config = dict(
    num_hidden_layers=15,
    hidden_size=512,
    num_attention_heads=4,
    num_key_value_heads=4,
    head_dim=128,
    intermediate_size=1344,
    vocab_size=50257,
    hidden_act='geglu',
    norm='rmsnorm',
    norm_place='pre',
    norm_eps=1e-05,
    positions='rope',
    rope_theta=10000.0,
    rope_fraction=0.75,
    qk_norm=False,
    attn_scale=0.0884,
    bias='none',
    tie_word_embeddings=False,
    parallel_block=False,
    init='uniform',
    init_std_qkv=0.0248,
    init_std_o=0.0,
    init_std_up=0.0248,
    init_std_down=0.0,
    optimizer='adamw',
    learning_rate=0.000669,
    lr_mult_o=1.14,
    beta1=0.95,
    beta2=0.95,
    lr_head=0.00562,
    warmup_steps=549,
    schedule='wsd',
    decay_fraction=0.781,
    decay_shape='linear',
    final_lr_fraction=0.0,
    batch_tokens=65536,
    max_seq_len=2048,
    doc_mask=True,
    train_tokens=579600000,
    max_steps=8844,
    dataset='wikipedia_en',
)
Each number is 128 + 32 x the weight over the matrix's rms, rounded and kept within 0 to 255. Layers, rows and columns count from 0. Numbers have three digits each.

# up: layer 12 MLP up, 1344x512, rms 0.0311, rows 376-410, columns 0-127
# down: layer 12 MLP down (transposed), 1344x512, rms 0.0271, rows 376-410, columns 0-127
# gate: layer 12 MLP gate, 1344x512, rms 0.0291, rows 377-411, columns 0-127
up376:092101132190119150137085125108150069205120143124134087149154090082115108083132151143152095101139098099143076083147069128046099101140130076095151077153156092074097158128104112105095157136180154146113161179098123114134125112089108146087087133129159142138107118136139080122133112085123091079109173113082150143105134137102109138101110083118100146165080132133128160163135138143109113132179
down376:172135103114136139146115106143128160108158148130119158130084150138117140143101082200105120132076098132129121064139143135111109144141121143132160157130187141133133092115148144162123133140134120132138100131095095151166111094161121146155124115167112176159142133118090128124079136102089168141117106120125119132102169099150110098162137144110151135129166120163138130129129089124146091152107
gate377:140131059115117129129141072069143143130181120157172184143069120152093075151072156110117150097082130151108121126148146119094083158152124111149089078121124081146145139127135132078180127108132159177138142201187111142164157135108148140100093125118117134101129094125060127120126142103119142111150156172155108163125125089103176163146140135101140162121101157159108103094125105110127174100146
up377:131180121083166119170087160124092122083151102136130141114147140114137129178115154129135096111172136184150137142119124112115142130097138137155148155184125143123140180081160143187161088121090125133112068118153140108112110084133106101132118179105049149174119134095115100135134096141132122136160125136069136166086109079181119104100142110099131089142120111144119126111141106146112147131116
down377:120072132137095149082170107133127153178138142129129084159148101182132106127159147089122192130092168067117159154125113152181138164136114144100156119142115133125098113159105164104067179084086128157139136072067118143107156124099166173137147094149148107119109094155137064138173150151151156109081135136173133124160094140099130121139177138099131117121114178107092190072104132162122121118131
gate378:123154095104103124170118133150141100125094117102130115107121147150155150167184128164092130104172081101162091163103111090129178158121157154122105128126147088098182090138129096158196125159162162135188134113109175113155133072143138107180083121135110142114109164192133109137117154210122080148109100136158140130145126164159181203154150134116146134153129120076124131056169160134136158173104
up378:186118128175126136114105156185121157153136150102115098112146158166088093193145115137096056128129156112180188152109073114074154109181151111121145116130156150118121138132194165139140122127146119132127118123173145131150125146120133149117132152162154070098101098170114175131093122131121147092157083107139094119109152134190121139137126095145109140143087121109178122136145172093083121122166
down378:162168129184125149145096125108107145145137146140148155161133094121148091103158113145161139131141167137096146185150152154161118161094104108110139146119105139085100097173135145178125141101113135105118112151101179104135153134048206087130137130128095176152114154098131121132108148114142111125165109141134131125113137122092112132153128179070150132132097099134147170106088067130141134187126
gate379:106105101115122129161146147130174123145151151143166151146134156112135134188130136117136072156150121146122097149095131117164100046120112172135128145116175071114137152159115110118125145151111156056093126124128110144151084116105124117117118122167087131099138157109090157086173069153121145178137107147132085078112162074068167145140149105123132149141144101106117126132130139097074103167173
up379:087134141101154175160127075135125127151122136148150156114145108105079154135081129115124083113149115117107147130118147127134111112112107187135152102142181182119131144089115108124158149163126119166139176110125116152116095129165122129144070139116082115171117132095119130154162156147156158079135148131146123091116106176110078127192108121154066129142148124126139166162100126127099112113130
down379:129116124119152142132103112155105146124101096131104090122080168140108141093149151136140117111092114098145107165159125135107076181159155092156129139118123172135088101165125169073101128087084151124128114136098169150147149161137152122159132130112131154062174123128115132140104143148109064139148112084145104114137139104146139141132147125081122109106140132145118146103078095158197096101151
gate380:117188137142163161143157041111088105114183138097098134152103116116117100182164125144170117136103138156137088163081090091130143079131128130156206157172132119143155117135138176148115162124137191135114133155092172143126150112120078143144113163138102026077151171149137135118077126181103129129145074162124168127121151082085117123100097091106107194140103139097162102141135160098105128149149
up380:131142096133078116163093149097098106116080086201146146165146170141112139169119067137129148163106090112097116126105129129109143080187140141154178103076139151132138106142142157098102082135156134196152149107108062096131139109096106136161126073097192145090114131165096046071155119099096095123082116190112147118111142204172157157113151112127111152134152099180130122099122082203149208142127
down380:142118153172139142170150109141052098138114151097083134096153122134109166136158091080134066129153100152104077130160066102098141152140115110095132119126097098082108140143101142132153114181131113094107101128117131188149136141166101156148163158169130161162105160102143164080148181211136151148133112080142145132142174112126114142125064171092095128167184154128140137141127190087109134115092
gate381:154115150101127170110070184201161161113120097099062109133141132121134133136130085211183106164152111143157129057135157187156073112183197111071131141136176115098071114170113062124115126106067179114072137135131088127127092136063120104103119137173149154196075117122181169149112141097173153170101127118062105131127159090073090100152207141124136107159155142138169094102105155118061041127170
up381:069159117141106076093039112169148097111166198135160122172155156118171147168145127123131179113152132122148161118149144139140105063186097178122098122085100123115125131128105118143114175121174111063155121114103166193149098117132160150108127134136206146114108111102080132070108101143163133189116162097172126103174109085041092108139087169146127189143120068119132150179159143080157158089091
down381:165163098094140197100135159066154140119125124139139149133060072148099119115121145083150129145071119034126127139146111045052159160098093150113105110210150138099087106181157113137152168149147077110127112114141141158154183147101177153102094175136055036148148184137159139193120089147134117000120132156122101151123121129123153129110115128112144073105101200097113170051164082159134123117126
gate382:129132092114153133121114147122143140145116100110086123088131050159119114170152112174081169146138111085088150104132153151193152147135170159139143180153137098151146057122132130095131164134159167108115150114129114101144107190146180127143152118170132150101079117147143099147077154084094169139162195098134117143103096163121092158101136100150087129096149176166146181082163159101137090081152
up382:113153111132112109096145129128135127120134112124151166111143090114099121152104189118156171095122143159123160143091149136122142098146127106107052108137123100143145131123135130125085123150130137137091132101150069088173144100094130163133112095075145110173089137136156168133148053096160165133119141128098179178150106079102169086082086101093064143136149098105110190189164139130121114081127
down382:147127159122121142169176076143132127118128145136113168068156177117118187154115108121116046130130118113119105139095171136087138140146149085156149132072158173111104136120104096097148130100134123100099096116146182120079153180154129134100087152109114114134188154090129121129088166130119117128128097096106036123132173167087145125122146110119168159138140087121110120106134149121195128141144
gate383:154138104174169107138157138150113188118117150130087148150142108124142166093159114152118106136103155141062084143119181149150144122074104103126117153132090153168184134097145096096114111145078079108115133068183116107073156140132137149110174080146116130171158117116147157152137177116138100114102144083145125080176115140205131117116181159184090155140158176139140097124079109174174089100127
up383:114136144148168094118125086140095156124153124085155135143133167155169109097118149076090161126125150144133134138093143153147092154112171132118131114120126116156124147128137079083096110074169141112068158139142134132136129121129166166152093112120121135143105102132197159142154124165145126126099110032113136103152143106115104120102130123153071152102130105117199156157064124132147098129169
down383:155130115098111170167105126163186167145141153129106151105131103106072181148173080141106121140110124142100082100153167070112129101106066130111085112103158127148091128162161208100090147164083089148175111096120119127097151157140131114165117136125120149142143116137070140131117110171092116129098141161086141171146118109177189154133158095117169135170145144117078084099140146139108118141073
gate384:108111072152141135091160148129127134146095120072104163124122074107165132159173129111075101109161145130232195127136118067079160146151124088123213149123108125181168100081102135098126204125138152072156133123055051084112131146097197139219137106112097119122117125115147165132147105145157160122150124131117085182104140112101160108148104138126168083152099114142168179143058156120063089121098
up384:165198205162113026194162128173108220095188170122183052140152186070133117115112087188193120143087145154109011122150086127203069135048116162140091130160117124040098156151124118210139156148087166163152084116144152138159127170148106100079093168152073119176200161144152142099134144113131116180122122127105135013167075097159113114196190088054076180074135137156202098079194104106188084157212
down384:113153181199168168131129085142107129149104124057142082216225060146059194118107136200086079166130149200128126114154063126125145114101049103124186077132133112097160092168109130118143151166134174155136136155072140148147063137110184158142104081118104143118138143118140116133152130146140092122103171124148074073182120136137201098136134102104171160115112066085180120137106152115149076150129
gate385:121127112121143097113086116178131122152107122104101139108161122160100126138134129060125162113102152151110132181163123101102109157121139156086148113110166093128079049109090095110119103125103125154111138144141085118139116137110085109166058109126135125122133148160145155133143141136108153083099075106155164131104098130173080176119126109130126100129103168142145098141059065130099150103130
up385:104106165089124135145111115161136130078102133188130159114151079069132107127137155147143107148121108112136134093143107092112105051165135118090114122135105119164149157149143108103108147123090130099117142142150117118102124138154122105119167095147143168156127108127112082107104123107149090147147105146101113124161155129143141145146128117174086121117142139098139151119175197124098149100111
down385:191124090158176120172106094098131160161090129113110114119111117160136124149125098104103106130128137088101138164137179143125125144099129144158171150132153106098154105116097135093140115138118138102115127121112159142148121128079172153123041132120117126130117143139158134163129126151121106112142106074158153116108125148105109096116157146104167122137126148167073088118096077052154067131172
gate386:134134127100106130115115097154131129137181142098133144135141170084103050108154144124122086107129121132114095144056127087168137112135094117078101096173141127179157107152149107113115121133118065182124121114119139105158137115124157199128095135097099130133103083129134124147098139163101105110084117077152129118110151096066127131161096106128150126124188101099126112167122101144145149111104
up386:096182096177119111131093145135157119093091122163129161138118123151145175135088120157146144169148112154128139115143144115088154159116147144176129132127105120113111079103162164090105133154141152081130122115118111147085141122185117101088169140118121112147149182144115117142126112129149117143128149121121136153149078157105139117093078084145115099146051131149140162128130108150125173119137
down386:127118096093129124162111124157117099098148151117129145117175139140162133145098112123094140141111166142145117100133176125108120150125162127146120118188149169139158153137103086145139163071150086125125127130134102109186116096123128110165097118096126201095127115115130166161103135141091088083139100077121118143126195092130156163135146150118169163139119129159176129126097157111151109104117
gate387:198183105141150130175115153130144125144170183158168098113119177093117121155101132133139163169109126139111131122118171144094126081139098105103145126136134088157108098116127095115083150137114122104142046125091132074150107140149147151120128054101105142150122099143112134078139132154068133095131109152129128159134119187108137144119103136096136071101189110095128169133106162132108133148165
up387:150204107129155128161149079156120143168165106140121068158150054135138110151117137089136129072116185137085121182197114152114106145078077110121118113077093159167134202132135154106124164126140208110133114103101075091063180137101129175105140120143121124101126103111130089135172180164154152130127174169096161167102121131131185160099108132135153157150116157136182194154118141144100138162185
down387:215107081072168126172099138135103109133116187139155160114081190156147151100034114105126179166129096051075144066174155060107087140165123131153117156100140096157085112223085135127123151151116115151177096141164147135180123159171163124174147140156152174099115147143156130115108120118113140117106085078152090128088119140142117142149181157098152098112129145082108059093120111154147103121054
gate388:051112158011145101129154168114115111113082088134072108173169107163094183124153151129214124131132109193171105097146097084072183078164146151032162070190163187179113089115162090105093100171017072138149109130100169065169110147143140079153133101148067170112076173161084162152154119126150161116126170124044172138112108127131148187158156131101139079139080160106094182057135110104129151205156
up388:211127171198171086132171128111144207150139158119168088072137139131087140111141059119152051146118092157161138087158092166139142155100056096124122099146121131106168130093167188153160092091084134083175157138112180160091077189167130082093172170096082101169180178125086069068130143139126070161160155102086130152155093128209122115092135199178118084078141152164160126069125088181109112127169
down388:150161154108115062118095120097090197096139081148190059103130179057136151144105158177045139150158236085086131100095070129094073121106159142100180192131157138114099121091174182132096139142124078124218107069147099118144137076128088133108107109053146121143100139217108150170146131231153141135137116134104096128132057121019142135134130101159089092106180190137130148105145136165103163163087
gate389:139125155133109125136107143117186130140061148170106102135130149091113141132147134149082169162121117098110160140117104116153165126146120133093139095087145108128100129136127099108092147130181083107124150100155168103164160098132120123088143108191132155075161127129138107125140112119097122139129114136154101148187163163154171140149108139146168131119071090117119138153113121127177131139073
up389:144089139136084108126122146092102105095077123142087108149121107115116109133110101127128110125145114107161118149109115180108145123182159122108149139077172121129100104167110133139125164128155094112131118128172125148137151129134112119119168111129131182068116131126151139120163046125082115151145098123110107151113186146105139158151160095145126129065081084101117154118093171142117098101064
down389:105115126138147160103115161115135198184127088133122100128141125101136140121150130145160155179079125125093193134157100108133162114126106131144129173093083119096113113089127177119109083144137131117113118127090135099083157102145169148067128138139114110187121140093122105106154167114200117140138172149114134088170109150164152110131120137101101106146143129135119174135141094183132164166145
gate390:078116076088082129152123125170094133094102140101133153131131126142079080134079175143180168155126150105179116211096151133120156157118073139164148146182191183127190081136116146156063125162119142075130103170089112099131142073142136139132111114089146135139125165131166114148121035146113158156139154129226126170071093155114117131118126080089115084139137194070121092137159168131163123109180
up390:137225179078207079145088111141115141136104114172122157125099157055126123133134107152165146158152082131131171097122112155103112105185119115166034168117160187103089108122104121168118124135127109117123255197107085118137107107105179093079143085130173188107085171101156119070154107116148155076186155096089166123118125131100161088204114082197099126089140122114185115137141161116100151059158
down390:172111067096086109129222082120120111138143088129165124141083133107127147116134163122049114154089226131117141195035148129047089182095116090120173149145152124174105104086151136128130112152131064115141148109156103103110138152122083167133154194140095094119093125167144076127128130150097071100183104157151120154117196086125121161119118157164107110109133159141052106125176120183112140167158
gate391:103172086157149132148167126119168134118055090075060133197113153110185151144126111169077163107149131104145164121125145078157171094090175148130129092120186138148084134170136134142138204085158224142192039104154114111122163088130102170101104147122142099111094129186174112135079145071168148141166081136120138158161131152114101125170145090176059123087153150136153072096185111105112112109150
up391:122102160180112065167154130159121135171197142212172101175113146100156098122172050079146096129097145203182063057121057153094056120175040082159129184182102154092192133104063125226117045135141072050054138166062153148086088123137132112132183115070132120124162075104162145096157112167203126164097220192042110110108064132117162098119154184077173118155089164151195142125120205106106147141145
down391:098185106151131153104174114140120134176108075052071128124112112096137163148133123170064146093119127165127176137120148107121143103099149114104107097094154093159083105154163110102179184088177169188171092090150094108155177108108160159098097100125154128156128160137135149131107158128165114152183087157176115116139147147084122138123114124131094141099155104093107090104149117108098132134173
gate392:110120085183141164174133104107130165148127145069165172123070133119119151118137114147102124133151102081132042132166064101132179139052166146119163138114092181096153101090160123163154169202145188119148118123177079151089188092134160108136122166122114020052095151160087213099092118138192144118113118208117090171152121111110118072171149069089156153122086146164131143140119179128082097160114
up392:136058149071129169119127043068110100084129148109153206120107111062140083165194133131186169155057150157095168127115167178179081064105084123139132099173156160181092195088156117069099166096150156141104168149180101122155089094088104129127154111180110186055167150096100095140088163152184105140089148153177200076108207126170119136123134109117137157206200148127168143087061092172198108147158
down392:075128124203100123141123116152092169108194166093110138137088147149100178089171099123101107121205088134150083145134118119100150117117134080112158171088100105167162095159105111164069159127127123113136121141151142178087192106166186135114157104140088045139140151106066129047182112109136110145131154180136117095142049078132130128103131106094101117065116155202120117222119216181126088118205
gate393:172109096159142109121136134156123119111135156192102096138102112141099106085112117097143167102124170101092155134159172100142123142125102072116107160095169179108149150185148142106109136134102072127134144121124130101121093165135145151122167140125143084116101138117122148118140115103110114152076122121115158100154150058140134105121134142136096119135113165143130096144083133151144090118110
up393:125135136115114095174151127105105134056127095132084092131126108175135166091137124136152120125168128090121110127117150137154076137140142147123132158085121175116117140147107130108142139105120127084119104095155155165160151118123130174159139119124151080111163102206155174080119090192142175128148097076165165136144099103104124130163144145179111129146131128132149127065146151121161099124124
down393:089146124145091150120110185111159061175104127128151128120112090103155117170144142139114123120101105175116192129124084139144132086137106122097160122155144133139138148118165143114107126133171116079140156148124154124105111141121128124124120114122131076164149165128132116121122109116187119112132174168084112159133132148136105128115125118187098079117182150106122157153130100156101136143159
gate394:064116153085144138079207146123105167094161123166157164163129137162153110118128105121116206108073163130094110155140119119190197123129160102118157197141125168111126139107166148154128107129176134180102157109169085140149093130108081245156079119156140168134150146149103150140134037135145129134147142170126126138086166117119091120102117084107143153088133181120173159159167131143143159105186
up394:083076071109074146143094140114091104164141159105112222109105153151064109112100142151128158109043205104075106097149152168126161173079104156081134165164064133169071111121131143077105132136153126115138092160079147122152086122093113099075131148135127179165091105105106114152138149152172147140099143128129150077181166145183136133101136134108141189134127080138083075153130107146139113120097
down394:123155151206162094072178134123081115104089120165142109151193146073173105155137125115151069145212107114182136135139111085097089113155178110121104113060147155130206172139129116077111149166144155148107129140138107131148115125141105059161157131128149071109164182156118115088154133153129116098203112180081141154097107131061081169160126098123106099113164073131186160129124160131058103161134
gate395:142197093103176135164187170175090112071126100141120154143117143152121127177110131135114141187136192142064093106048120136102158132055096124084114153118132141126088185126168113183107109177137083118131047163183147064083087159133128120156186072123171074133117087150197070124179082121075124077097141187159180094118109167129150081096112104108157115157127178140107143146161159118090187099120
up395:156153156113208105147126108150076114134127129145116114135139076073065075139141135125108170111140115135111080106146133137141174071086141162148119184114153130096129098163158126214047079147174165142144112123137130124094149078088187166087156144125189169105102090155152128146142122113103138169143168191191189117129117105178101051090095069107106201111108114150157133152137141075130088142139
down395:208156110125091125120103148109167144149116148155127148104144173119153144115097135118159087099128133079100144158126134065170094136167120088143164101151075128162094126105111140108201121134096099139108118137099129081141140179175125086171145130120079143067112124148091111076113121171148190127074032054075079171145126074109181146160106163135159110130143224149125093110202141170173111112118
gate396:131163175127121109177102058137176166116130143149122116070150060105156077155096082101164072142187141111149133157136128168110134126171138135125118110139163107109151122186118078112137122090086156128144138143108131111146105146130120163122130031174183122085135169172151114155134121135146146161085131101105168171134094135081117139138108062185101087120138095142164111170127136096152171065071
up396:137100157149113046094144141147137132103149105071160073152192095113162115148113152103158197091190184119089099105172116098115092184156145112083184170101114147124135181115119104130120186135101168107133094155154115093140155204108102127143161109130125132124107154152179143060087136124169155094120068149105091138169145127159156112144132107175177092127107142163151160098135175079165130133150
down396:154149065128143141173179111165159059097091078126145111076151173111131155090064143125109126127166055083113110127188125146100091165147098126180081131130125127099188140097139114102084124149082024107072124152105133168125161117175137067119154102173137091143100139121100138123156116145095082109141133135123158091086109194161154073147130126112133138145112164111091133180074119180135188160117
gate397:110134148097137140127173109124089152156157117106138152136122134136120098140128177121188120142150133169142114106153171131173024100096071147124182088138163137092140185104142086178076128113162123189096113122136109122091161122108137150109119130131113132204047181140111184157124089102145111124170137118113128076159129137125097114187139117081119132148070093149143193057109177119157078163153
up397:099106127093158184101137140167099109128166121132100155179104192098108192156133161109172193093136140197158149148101160066132118129131100106162124147176156136127129139073113102123070089192118060150080109122136101104122126145142029156158052124149066123154049159164147151161162143089125090066217122082107156075155146094125144148190155116122138136123090134160070228080178146154128120118174
down397:175128106145085129147121150113211123168138134132098158074126198132156118101113135145105021057107173097092150190070140136119128132074189101102045123138116108181144151125119098000095135171063085112138112146085105094124169128190143126135198134132088072116163103165157080116146116127113130118089037143123088170124100104116080158133165113121151111070163147150166110049174156117144109106175
gate398:128153155174111181095057106067074160073112126107144072158145143069154148159103103158189102151150176183103125132116132146139109099153104169041139164113118135142111134194117150135122140123093163073155081120087176133147110109111153135143091156158099135120122126067121158101163126117185094151122117170068144078086157097055163089127181160165114065158098117136209142192082068144176150118154
up398:153168101113164142151099142105158136128137118149092109065088159114133140163113104111062122090140046105125157161190047119086155169127086052164060144112136106129155140146141131155117141173130111108206179122172110106101220121142150115095102193138082117149135148108155094108057166159102096108132153071136131181122077142150176121139113129146174131078153109121105182148117116110127144095097
down398:065102087098133096142141198120100126121109095093111139147137063133111135101115215193171119096142144132140122163191108107141160144134113114181159147138142171200087154112121083140113173112103125086120218084140140060126149083099117104138091084088158042123116167138104136154154134084161133123121132063164091158167113135080097151078112111148155115185119149141102060143145139146181125156149
gate399:155149123064083172123085133081156042091086084154114176122138106139110093173147160137122181145111161098163087166184165115091159141160140152142159117060068156168095113154157139158145131169124104106143161100127115215212194102127131101102141084087097098131038147142206142117125075120124135116122155157160087158043170130188127125105164100188086163177106145170136166144159073144126101138176
up399:089106105130138099110138083095109134126150201166063126156152072103115134149138129074113106090149136087112160178132124134161169090161166101140112036066114129070123134217104108184145163165164132123162123139083164120095148152105139184100095087117075214119121111159098083074135157137148116102108181128159107155159171152165088115150074172114171099182163124054124118173174142080108142164140
down399:170186170205150155095145088105093163058120099099109194154121156150143200104147089163163160155135185112095138114126149097072176152108074127122086138126150143140094126087077119149111089100115154157178141124102108120109124136149127132131189135111152115176131142034121195085155175070043084162106114147091144071200133152105111148097106112138156126155146104137199129109165134065104122207112
gate400:123069166136116156080116121166133175126156087182147112132121091161123093121116098127087128127151098146138099090154145099138148087144141141119084131092173106173132136118135093158151129129180132111113136139135169112143127102105136091139125162137157123105151151114142150149149101081118115165134151052139107135130198105125136143137117117145099146145125145130149099128099107132137112091115
up400:112102171146135167156175163139111159127158156122136114154132140139147146170110131116126160139154146152122072115093182135113131075101161098086145129185125112109110172113113159155143128093122150072128110108110162110148179133117196152148090166082144110102114112100127095173101107157117116098167124116153134120073152112095151137129140132095168171111086135134128120150081135101160101119097
down400:110125131134117068119138147148086121124096117124127112106138104135137083094151084141128126100112130103156136135139089146124150155119110149099106110111103143099156126099144159116138127143076187142119136111089140111094108123076150153133174130134113117177147123145176083083122158137174157137077120145158173127127054181154078132124132136154098119102121155135127118184120071135113108168112
gate401:098100098151135109161112121172083131140153126105154104131069096150173092085145113111163128101194140147054026124093189130156105065118209184120186110114125170063142138152127144075163172084100227110128069138141073113168107150129198095161146075125136102100116175146075152136116139185206221192126080188130204055135163116126120093153185146135072139108142138149115188108117186157148104153129
up401:129163114148081045155087107143045119085125214126119034115129091145103053087051151105107086109047080092137142127181092111123125139168093145124135047160108106062159136147110120079171102210078136111177188124111192095167169145101072082124102139139208130141084187132139071124123125114065143107113136083156206179163118127087171112152074174088160099062106148155077101125091131116209152154098
down401:149121098048175069148144111134169146129107136126066065078238173199127177142091142094198106130159102111082187155240135149107101177153163098182132162093138175110188053146087137104163140109084042121095105184105153191141127160141151124106109151086098149102183151119063087146142108088146193166116129135105050140064152168239142136168110135150097136126098139043133156124130066156114188082033
gate402:124158088166147150109164116119089082120075130134137115159100099143191179097151105135128186145159146106180093133167102107078100137115148103172111158107177103170182076091122156119141166103110134062128109095162130122148100145216155160150147130145110102112152099116130134095115123146122103097177110132090126193167098148177113112182170132141134164101120172167138183096129196130034090089094
up402:165153174086105145099160129111086113142120147176099102131111197176098109121155138143195093123119172197140181111124091154128094079184100169130145117167124128103096152142123141147151115127153139152158135165088142124099157069028108090106101145158143152176141102091163144149077135122114143171149169125112095075105142111137152086115160119076126110173103112134159122135096161107148072124186
down402:150161118132124120155102161145127157125123083080135103148145062130152174141142087126116148096156147133167160155099100081140110167155151192099161120148120154177173089094073124103156150084137150105148129112113145084185112128163181126167140149083126136079165062136132165160116129154116114153120064144131121144111144155111178091163168087160150107167145115178149095131113161121075151088126
gate403:095111130116103123114115176131212116087108115079061075065079112150115048160199138123145187091159113139159127148140120088178113065125127104131141190170142106052084124215163087161104153123136137165121074099112111138113098106139111160125150105187145107110071088102132203078098118188125161194120146168126162194138122141115122134139159161194089144172110117156118131080136152142091000116165
up403:138109173131139157121087118173154095097100085128115061056092107191133052131139144124160167246166140130121099176129138089185112047132167088172099185132162162056095169255128060184112150176164116176153092122181056155155180123124099182138152092184190042110131097131135100101091115202114186167082117110144163180136109155093179142160124138224147184146090138165150161105115201177117057126137
down403:117033085115169141146087165080104105194126095105152124124136154155158147163115118118163130127155134071181127121140128075134175106156132164197090065136180131165126126139169122198110149136176123058148128136059072147083150114112196090132098104125125056089115139093144139108077142138092108146110109114158147170087126211130073146147147099106137130138176185104182167108130119087093155170127
gate404:157142085083128097150121115116092149174156141104213133115121080086200113157085173168157129152075192112112161092169126096209113151140105141163195146116131182116102178148122144127137113124099124118110121125088124116079136126123129142160132132150103107128122112120175110106082082072165099231063041128146161122123127124144091142147090154088126124177146099127142057132135111071143098160119
up404:138101101170110112110129185103113161117096150213108141130142161162105079097157110170144134078073135120116109157170188096112098178117155113087113178102065077143122126071153140189138115153133144072124126114147141198137152165151112107139175149152097067120126129076157130136111114164136123138091149071074130109141081092136160145104086123113145084041093155118134062147164111121102069129151
down404:163127128070152137190084126174155089091112122115054179094185161135214173110128118132187154098169116091111203154119079144110143097147069160128145163107176136141160111172077168097151076170054098137112105128134155134127126136182162093163057179128067192130127156078094083159110131143145121133137071161137106104139139169159108155151110151117125106148096132121175135063122114126116131139095
gate405:122122115116130092149096121167110103190145085032079198109140105130144094160083140131187186151152158129100104171227108026106083133101185129127139187122173059137131116101152156110119122182062103096130098170097146073111131129127112119136079125107048152087061102098108098141057112144122172119096123137110170104078135071140129159181050154192122082147171094199143164070114093069146081116129
up405:151137061143171147100192136157060071129089195116085152065154196115150117071116199091090149085099117092117165169139153109155135140104150177128109142116079132099189126160118151142135114157137146167169187079064154112123128054172156096135141098141126142122128178132108105098103099123125131096130082136114175185197114155178135107059075006115149151149132115181083137078196174174166165066132
down405:142153119143064101154120138126148133150180138166059139173152053200042124102109096090066035198149106149057152139173133130026091065150132092109093052111139135135168155143126089186085103143163152084142170097172149133168147099121101085085136159185183175096140075112111091148191102141166116127172153162122127158066183140120119139163171180147151167162136090150184113146132099097126122113092
gate406:125122094134147134168099140140139112142160111084107105133159110144096184182183038137109103161145142099130140088103162055102153127210185135119164107119133144146103079160112084120143174066118142120149169046175110073171181100094124179095122085141154130100082136131145186095097170090148088160158145136172101121146101100133103046163175137142125162037047139136202099180168124131115143150098
up406:136136083128147075168136156084122199121112060142072143106112024172099091112154156106118065120085136180152122116196105088141153139164120129166097108103077127143078138146129211146184148110095143078154130082162123195141168153144194157143133113137135087135117155155137126086191188144140139101168157104125111131129074112137116034125232132143134199067125178159176116140185132137059046142117
down406:193115114100195130156111117091157101131084164070084142105198127123127119141092150144182109140156182113120094086153151161103168152112191165080096098177144199114140114201091116045110125137095112121108130110106139198179128073098136132099081184183094141123124088138158161119085148119074099116102049082111157122116125199150124116195068145141122118137115173194152165054173098156181101199117
gate407:120149151115163092197153160183060149119131099084091123085139128114122115110156126120143108051138114139154192134131091158162098106100087162109103142107098095119108133197091141115157090111172167140112102106130077149126122142141106155033121130210142159104133180187157150164133118072139163198157117131108168166154133126120123091161125121162141143204141144107157118075142072144157127126147
up407:090147116124123098168126109173086130113147135075124103153094095163074123116072142149104170075148078143163106164095158157071118154092131169109147085103089151184063107181112114133145176158192130116206127117121131114157160151109155151111111123134135117169121134096159151159099149111134157079111108112162132143099203142111120052161153139127091160177048120146039145106099109161161107059117
down407:139088134168123096141111119093177103154122128098184147106181074125110112194148067194132101156105189149083103083132133124199193150134108120102121162146088164122137159128123140156076087126216123078105116124125144107156067137161111124154153226099093069126158095116157093129131098126149121166111166132112143138140137095136145161118089059110104073044166158115198120144108163159064114134168
gate408:110128125107123159102107152165074138141096196073113171127117114139123152108087123128124167128152165077172076109120073111162186127106075137134159063150167173083157099081064156147152155140086139120146103111109153123145144128180126090111122143150145131095126111153126146143101099099135099118103077160142119166150056155103150063104119141190153169125040079176126141058091104158118148161123
up408:117141074142166123101125149096108123127120074134061129151119085132148183074155137131136152123129131111115101148136092123128154120183074122158143167125133143222143166141078166136085128144055118158138137144132129128109131045092108121099077143148135126075116092125122053102129114133149069111133089100094118046167123140140239122171151158089158101098114099179150106147090108104129146155061
down408:139134111100154184134118094145144169166114097153236115177095140163113199148086156068151117133068145087171170136108135046149197120118176138073098027168143187107191148105088115074146137091148138129129076081066144158186082108123100121130187104151091118137105167132160151130126151100149147161123113123139159118133167116083096103080133101066086099110093084151141202131173145147143089169149
gate409:134084155125153184132083076149111085170061121144180108181119175188163081193171092151145206115169109076158158118167062068122123106105196077121167170115111115069128124153167102175121123189145179151125112120097145140085163148136122154131139127086142122061133152109125120100133100152102132159105081162156120165092148109103160133114097142176146119114060130182201176110129183091102105133111
up409:154153108124138165148142076122138130161128081100114115149055178142196098156154165105152121098119144160154103065209116131137120144135132124075154123174128155104123096069111172098164106120169146181113152184099152156138107136112130075155126111126107163187144115127147154118087137173104116202057167100166112079147111104182149144116150144094169169152168151141119105082091124130140125111120
down409:060136123120135127097148199081129063173085147148162183123173180161138141084117143103102132144137142112123097138118112060147117117165166062138121145078098114147134118163103091158131215133136161118095142130178127145057211129059088166087168166118171079093098169138108112177115106128139167085170143194084134146086141113168114089144107111157131137059126132104139175160135116087186113122147
gate410:131099078193096108151099135052094077119097092064180105130166173102097084099157130127139127097111206101126160085137082157103117154124082142144104165168136174098193060068125181117076126137159122100123124129098099090174172131144141080146096174169108160159130081089100123152082165232107082197154109145161174202092112162198151175101114155112127064107055077138138120104159108073144109143114
up410:106203142120155083147197086134176229154155199168072120104117068138154156113132089178166119145193077172135106065117179110149136096113136152165123120026140121093093135119058129100194140100084178132140166072155159125104119077096114129084141098091180082119076158168111121091199144058149185134154143084084102074192080105020108062161155070177119151199145172138144123186116109083115158048147
down410:093115073103124133158103127154098118161151097127154142140136181118110112146123105211162133099101161130087124115142070174107151199131139128112145093085158144096124067139098133145164130128087114098100157137159113116121135122216202111150147094122157167166142168097141164067117102110095098145071105087122126036155160101080136117107108161083126095171173136143137140136096155126149096078165
gate411:110110138137089093125128165120083113076106093149131161163113134163124156102175140143143165107135102132156099086099100042093106117156097147115113132140144155120128126101138179128078159140145088090127114034112177120159116080162124112170115139103128171086145139113176146122128129152111172176123165144100165112159129093168142142149209120120159147107176124096141161075176195124134127047111